Part of a small language model's weights.
Size: 11 layers, width 160, MLP 448 SwiGLU, vocabulary 8192, 6.8M parameters.
Architecture: RMSNorm before each block, rotary positions, biases on query, key and value, untied embeddings.
Training: a variant of SOAP for these matrices, 3418 steps.
Each number is 128 + 24 x the weight over its row's rms, rounded and kept within 0 to 255. Layers, rows and columns count from 0. The size above them is the row's rms in percent of the matrix's.

# layer 6 MLP up, 448x160, rms 0.175, rows 292-298, columns 0-159
size [ 95  92  96  99 108  93  89]
[[120 119  98 109 115 121  77 115 131 124 127 117 143 124 138 119 122 131  92  74 152  93 132 177 130  73 127  96 163 122 162 130 114  99 143 117 115 142 124 113 147 144 170  60 172 120 135 128  98 149 106 145 130 132 108 113 135 131 126 168 157  93 165 137 112 139 124 127 128 139 158 165 114 127 110 164 146 129 122  79 116 143 155 147 182 113  61 154 105 127 155 141 124 134 128 153 127 139  94 136 134 143 105 106 117  92 145 134 109  98 156 161 124 102 119 122 161 131 184 101 136 101  94 101 125 134 118  93 160 166  99 157 130 135 134 126 112 151 126 166 104 131 129 125 135 119 123 138 118 145 184  97 103 157 141 115 102  95 112  98]
 [110 115 119 186  89  93 147 149 170 117 164 117 114 110 130 144 149 145 103 105 165 147 158 136 115 136 101 150 127  83 114 161 122 150 122 123 100 122 147 102 157 111 146 146 138 131 110 137 165 136 137 124 103 121 165 116 101 151  77 128  79 129  91 152 101 107  80  81 130 142 122 160 146 137 106 131  92 134 115 140 106 134 100 141  93 140 162 154 140 108  71 123 145 131 127 141 128 123 151  81 127 147 141 145 120 127 103 127 159 167  99 114 116 143 164 132  69 169 121 115 135 149 100 154 129 141 101 136 128 131 142 132 129 124 134 134 111  99 119 164 137 139 128  96 124 114 125 105 125  79 128 151  76  82 143 130 105 134 196 154]
 [135 155 149 142  69 157 168 102 121 143 118  99 142  98 141 121 120 113 140 148 127 182  86 173 130 135  89 151 107 154 144 123 133 165 117 118 114 136  91 148 170  86 141 158 128  76 146 139 119 113 157  77 129  89 194 139 128 103 125 120 143 111 148 124 113 168 133 156 133 103 158 106 141 104 164 102 151 140 127  96 149 130 152  98 118 135 136 119  85  87 145 119 136 115 137  74 110 147 138 111 112 119 140 123 114 160 132 136  96  88 143 116 134 136 100 108 109 147 103 122 132 102 115 104 129 140 163  94 151  94 111 146 100 124 126 130 128  94 118 101  99 157 154 132 155 112 139 123 126 130 136 107 110 118 139 153  61 170 130 122]
 [108 144 114 127 163 126 121 166  89 132 118 128 113 149 123 138 156 125 133  97 102 133 120  99 130 119 100 124 108 161 107 107 120 129 135 122 160 152 113 128 126 179 144 194 129 145 150  89 137 163 103 176 108 105 152 140 137 100 130  95 120 152 164 123 131 132 161 140 146 144 144  92 139 152 119 127 141 112 136 152 105 101 119 112  96 103  54 164 149 130 131 165 112 116 114 123  96 165 118 105 112 147 116 131 104  95 112 111 105 121 134 150  68 155 159 132 130  70 123 163  92 106 123 158 171 137 131 120 134 106 125 135  87 156 171 138 100 129 124 109 109 114 166 168 154 152 110  98 127 183  97 140 119 119 120 106 126 159  96 137]
 [189  74 121 106 120 132 141 120 108 140 151 151  93 107 100 102 155 124 116 139 117 104 134 124 130 140 148 155 111 142 144 101 119 126 102 130 140 125 111 142 129 144 137 147 123 109  54  91 126 141 109  59 140 132 114 117 143 157 116 137  92  82 115 115 145 116 159 153 139 125 149 145 108  98 151 163 118 107 154 132 124 155 137 168 138 146  91 119 113 119 115 108 155 158 123 167 146 135 119  88 123 129 114 144  99 126 133 144 150 159  84 118 134  91 132 142 145  96  86 125 158 137 124 168 114  81  87 141 126 139 104 163 118  78 174 128 154  89 130 143 116 141 144 131  96 169 110 145 127 121  91 110 113 186 153 115 119 113  93 147]
 [164 129 132 111 132 161 126 132 110 128 128 118 128 135 112  89 119 139  81 161 131 158 107 186  89 116 144 127 135 118  80 132 126 157 160  84 143 109  81 167 151 120  85 102 162 178 125  98 141 107  87 110 122  71  98 139 122 125 168 130 153 134 136 161 157 121 142  85 115 133 117 154 157 130 119 131 136 133 185 153 124 139 121 162 116  95 136 130 110 128  80 138 131  99 109 112 103 101 128 143 140 101 121 125 146 147 131 147 126 106 114 132 132 141 127 162  85 135 117 128 156 106 131 172 139 108 140 141 200 147 134 116 126  94 125 119 158 118  76 149 161 120  98 120 128 126 147 163 123 134 112 122  83 111 103 151 163 114 158 118]
 [116 128 127 124  97 108  94 171 163 140 107 146 116 103 100 144 156  87 111 155  93 101 118 117 155 166 116 137 117 127 133 102 145 140 111 119 164 107 124 104 122  87 135 154 142 116 167 134 142 139 124  85  93 141 139  83 158 110 125 127  92 140 148 164 144 119 180 170 153 130  95 126 189 110 137 145 115  81 111 157 128 162 131 125 125 144 130 135 137 152  63 164  91 114 126 136 118 103 123 166 112 192 122 151 131  80 148 152 105 132 105 146 156 113 163 132 115 164 142 110  95 148 118 106 149 179  98 116  83 115 115 147 120 123 155 132 109 105 109 133 140 151 129 105 149 113  98 134 118 140 127 121 152 113 116 150 100 133 157 125]]
# layer 6 MLP down (transposed), 448x160, rms 0.173, rows 292-298, columns 0-159
size [ 99  92  97 100 111  96  95]
[[102 111 114 111 107 138 138 115 134 132 159 137 159 119 134 166 135 139 152 133 126  52  77 154 110 107 101 139 102 127 162 122 127 100 117 183 106 108 129 128  75 129 130 106 135 138 119 148 110 166 145 168 132 141 117 123 141 121  84 151 138 179 136 104 108  79 103 117  78 100 140 104 114 148 124  95 140 138 141 106 115 108 123 135 116 168 130 130 126  94 142 144 159 122 166 124 152 139 150 142 115 140 118 139 112  99 124 118 125  76 128 102 123 114 117 140 152  90 135 107 198 116 116 120 136 106 177 188 161 168  85 141 156  86 107 119 138 136 156 123 132 156 111 147 135  87 141 112 133 107 127 140  94  91 145 124 104 119 127 121]
 [100 128 102 116 121 145 123 145 107  82 122 117 122  88 108  72  95 173 133 158 145 136 130 124 110 122 122 147 144 128 132 115 154 118 107 119 166  78  85 139 172 117 132 161 126 133 178 106 132 120 149 175 110 116 105 181 138 156 169 109 149 134 163 159 113 148 134 120  99 102 110 142 153  99 154 121 131 173 115 146 139 133 129 150 161 102  96 118  81 154 129  76 137 133 130 129 117  96 164 104 102 125  90 127 149  80 102 128 146 166 127 156 127 154 143 119 107 140  91 130 115  80 153 132 165 130 130 132 135 139 158 149 129 116 135 141 170 129 149 102  94 104  89 134 121 115 139 140 156 147 114  87 162 154  99 134 116 156 141 137]
 [145 156 117 194 133 120 168 145 135 130 117 118  93 156 126 108 123 136 131 111 141 124 150 119 139 133 122 166 160 142 106 142 144 160 163 135  91 144 128 143 133 152 128 132 129  97 110 117 130 105 132  79  91 184  76 170 140 165 103 121 124 108 144 115 127 152 114 139  96 112 120  97 129 138 134 119  63 110 151 146 155 125 145 153 104 172  99 119 117 135 132 133 103 111  74 156 119 164 157 155 122  94 128 172 113 125 117 115  83  97  95 148 134 111 161 180 118 121 109 126 122 142 136 105 130 151 118 123 113 175 157 114  90 171 148 133 130 111 116 165  96 147 131  84 141 163 149 107 142 128 163 100 149 149 109 136  94 113 150 136]
 [149 117 148  75 123 169 136 137 131 111 120 160 132 135  92 125 133 142 105 179 113 138 157 166 125 134 119 131 155 130 136 117 112 111 142 114 110 130 131  68 122 133 147  94 147 141 104 116  98 110 101 117 142 138 118 155  94 123 134 115 113 143  79 110 117 116 102 139 101 120 120 148 123 108 103  93 102 110 107 171 154 128 116 127 175 103 113  54 142 134 172 100 137 147 107 146 129 128 174  81 141 131 180 134  92 172 141 110  89 144  97 130 128 122 135 150 103 170 104 159 163 116 117 141 147  96 105 134 152 111 123 118 104  74 101 104 121 115 174 138 113 147 165 127 128 134 153 128 146 113 186 157 103 131 123 114 151 148 103 121]
 [131 105  93 127 155 131  72 117 139  78 128 156  96 116  98 149 150 150 131  85 158 100 125 161 145 136 111 128 105 167 166  89 124 140 130 114 143 119 120 104 110 117 153 180 149 110 102 125 139  90 141 103 167 124 112 101 128 152 144 131 133 137  80  91 125 130  93 103 152  88 149 141 135 128 144 105 158 116  93 143 112 124 109 133 146  97 146 117  92 104  91 120 110 110 134 155 154 147 138  99 132 166 165 114 139 146 126 148  97 137 138 147 122  82 124 141 150 132 109 116 130 118 123  97  89 127 184 105 135 125 158 123 136 124 106 121 109 118 118  84 145 151 128 143 121 188 142 129  85 116 105 112 166 160 128 152 151  73  78 138]
 [150 120  88 116 160  92 100 120 164 129 132 121 125 141 158 125 154 104 136 133 129 115 125 111  93  79 108 145 126  79 111 134  80 145 146 100 144 134 155  89 104 139 104 132 121 110 166 111 137  96 149  99  96 132 113  99 128 140 160 149 114 138  83 103 146 109 133 157 128 137 156 102 111 151 126 130 149 124 114 164 129 120 136 148 115 114 129 136 151 155 118 108 155 180 119 149 176  91 111 119 145 165 194 121 125 142  81 145 118 121 158 105  76 109 130 133 174 150 126 125 119 135 146  56 113 159 114 125  90 123  94 118  76 146 120 155 160 107 110 135 143  95 129 123 141  86 129 115 116 142 140 132 152 118 128 129 113 136  74  99]
 [171 124 114 115 148 147 148 126 120 144 118 124 124 132 168 117 116 140 115 172 120 119 106 131  95 181 110 137 151 113 170 114 123 125 116 121 110 103 104 137 166 134  93 132 102 117 105 187 140 154 126 128 100 105 146 133 100 112  95 108 148 125 123 106 131 101  86  92 124 145 152 113 112 107 138 134  91  87  48 100 137 143 146 128 125 178 140 103 143 111 130 143 138 118  72 114 145 177 159  65 156 130 132 135 115 111 126 106 160 144  76  93 152 114 129 137 108 107 143  97 128 173 122 171 139 100 100 154  96 123 149 121 161 163 127 130 128 127 127 152 138 123 119 141 171 153 125  92 138 128 139 146 130  74 112 104 143 111 118 123]]
# layer 6 MLP gate, 448x160, rms 0.172, rows 293-298, columns 0-159
size [ 88 103 105  98  87  91]
[[128 141  90 101 136 107 175 155 144 160 136 130 129 154 105  96 148 107 136 117  86 109  95 113 126 114 189 130 167 105 124 171 119 117  93 112 108 114 124 137 132 129 106 140 138 114  94  86  93 122 143 127 166 108  86 119  96  91 117 149 140 159 115 158 151 165 146  79 117 117 136 125 152 124 167 109 139  93 137 102 172 127 118  98 157 107 140 146 144 106 115 117 112 112 130  99 152 121 152 146 150 139 143 146 130 179 161 178  89 157 135 158 103 162 159  87 133 134 107 103 140 150 122 144 121 134 168 129 118 132 130 167 120 115 136 111 148 148 128 121 159 125 125 102  84 165  80 140 124 127 132 131  90  93 154 126 122  89 156 102]
 [108 179 159 141  98 120 140 160 141 109 128 173 112 126 123 157 140 145 103 118 109 146 148 146 123 131 167 103 192 118  79 164 140 151 109 118 144 166 123 135 126 145 123 148 108 156 151 132  83 167 155  96 156 147 116 133  95 116 125 130 157 123 119 134 117 124 107 120 101 132 167 105  77  96 106 123 121 131  84 112  83 162 134 149 124 127 161 136 148 149  84 106 135 111 103  74 130 112 122  94  76 110 124 102 117 155 137 145 131 125 157 168 161 147 158 108 120 140  82 144 109 146 124 137 125 138 124 136 133 105 115 132  76 127 110  83 139  99 106 104 161 132 120 149 129 167  97 166 153 142  97  94 112 125 140 115 123 151 160 138]
 [126 113 116 119 121 150 136  82 119  89 171  98 132  91 103 147 140 134 170 126 110  91  82 104 118 132 132 133 144 175 118 130 202 140  99 151 163 131 133 165 111 143 108 160 134 162 111 115 133 114  97 108 148 129 146  98 146 160 103 173 124 140 115 147 156 140 175 124 126 133 150 134 138 113 132 129 129 144 171 118 113 148 142 105 126 140 134 161 115 138 151 180  85 101 135 133 129 107 124 123 141 100  99 161  93 152 143  86 133 138 151 151  95 156 105 133 120 146 137 126  88 116 143 138 104 150 119 164 142  92 120 123 109 122 160 166 116 126 106  75 104 147 116  82 109 162 136 153 112 133 142 156 118  73 143  99 148 124 172 143]
 [132 126 135 143 116 115 132  85 154 111 110 137 141 106 137 128 139 144 139  94 132 107 118 157 115  97 101 168 181 114 142 122 112 129 115 113  96 139 107 105 117 126 119 112 117  71 117 178 139 157 161 137 112 131 122 120 134 134 151 115 136 149 134 145 122 112 138 149 119 167 135 175  87 128 123 149 112 146 122 138 100 174 128  78 120 131 127 133 148 111 160 124 139 118 118 105 110 110 130 125 109 100 158 138 119 129 166 100 138  88 131 127 115 138  96 137 161 167 114 139  97  99 174 160 120 116  80 147 130  92  95  97 122 161  72  94 133  96 175 118  82  69 125  88 127 108 125  89 137 151 132 131 135  78 175 114  98 100 160 105]
 [106 120 138 123 145 166 135 114 112 158 132 158 129 123  74 197 140 126 161 105 169 147  93  63 128 188 118 114 147 143 140  75 153 129  87 115 168 165 139 169 158 133 136 130 111 110 123 170 151 139 122 166 109 140 136  84 123 144 119 104 132 143 170 126 118 194 145 116 143 137 143 158 138 137  97 155 100 124 123 124 148  77 176 146 127 135  97 170 122 144 134 144 140 106 123 105 136 121 146 109 109 124 117 125 158  94 136 117 177 139 146 134 138 134 125 127 157 117 163 103 124 118 113 134 131 128 158 157 138 113 108 131 137 113 151 153 125 110 146 125 150 153 150 133 123 125 141  89 133 109 194 149 104 146  98 129 139 100 132 145]
 [119 147 117  79 114 165  99  99 139 128 134 127 135 141 110 132  80  91 151 111 157 153 108 125 168 108 109 158 108 155  94 132 112 114 168 144 117 130 112 133 147 127  98 119  90 113 111 183  82 123 143 119 138 104 111 115  71 169 135 108 122  87 105 118 113 116 119 150 127 124 160 116  81 131 119 132 134 140  92 134 127 114 110 167 157 166 122 133 114 118 154 145 137 110 135  96 131 161 163 109 123 118 131 115 121 151  94 154 115 117  87 121 142 157  63 123 148  75 136 118 111 115 111 113 119 125 158 164 132 100 190 117 142  95 115 103 125 147 129 165  85 118 100 118  92 117 130 141 147 139 121 166  92  89 167 156 132 130 142 113]]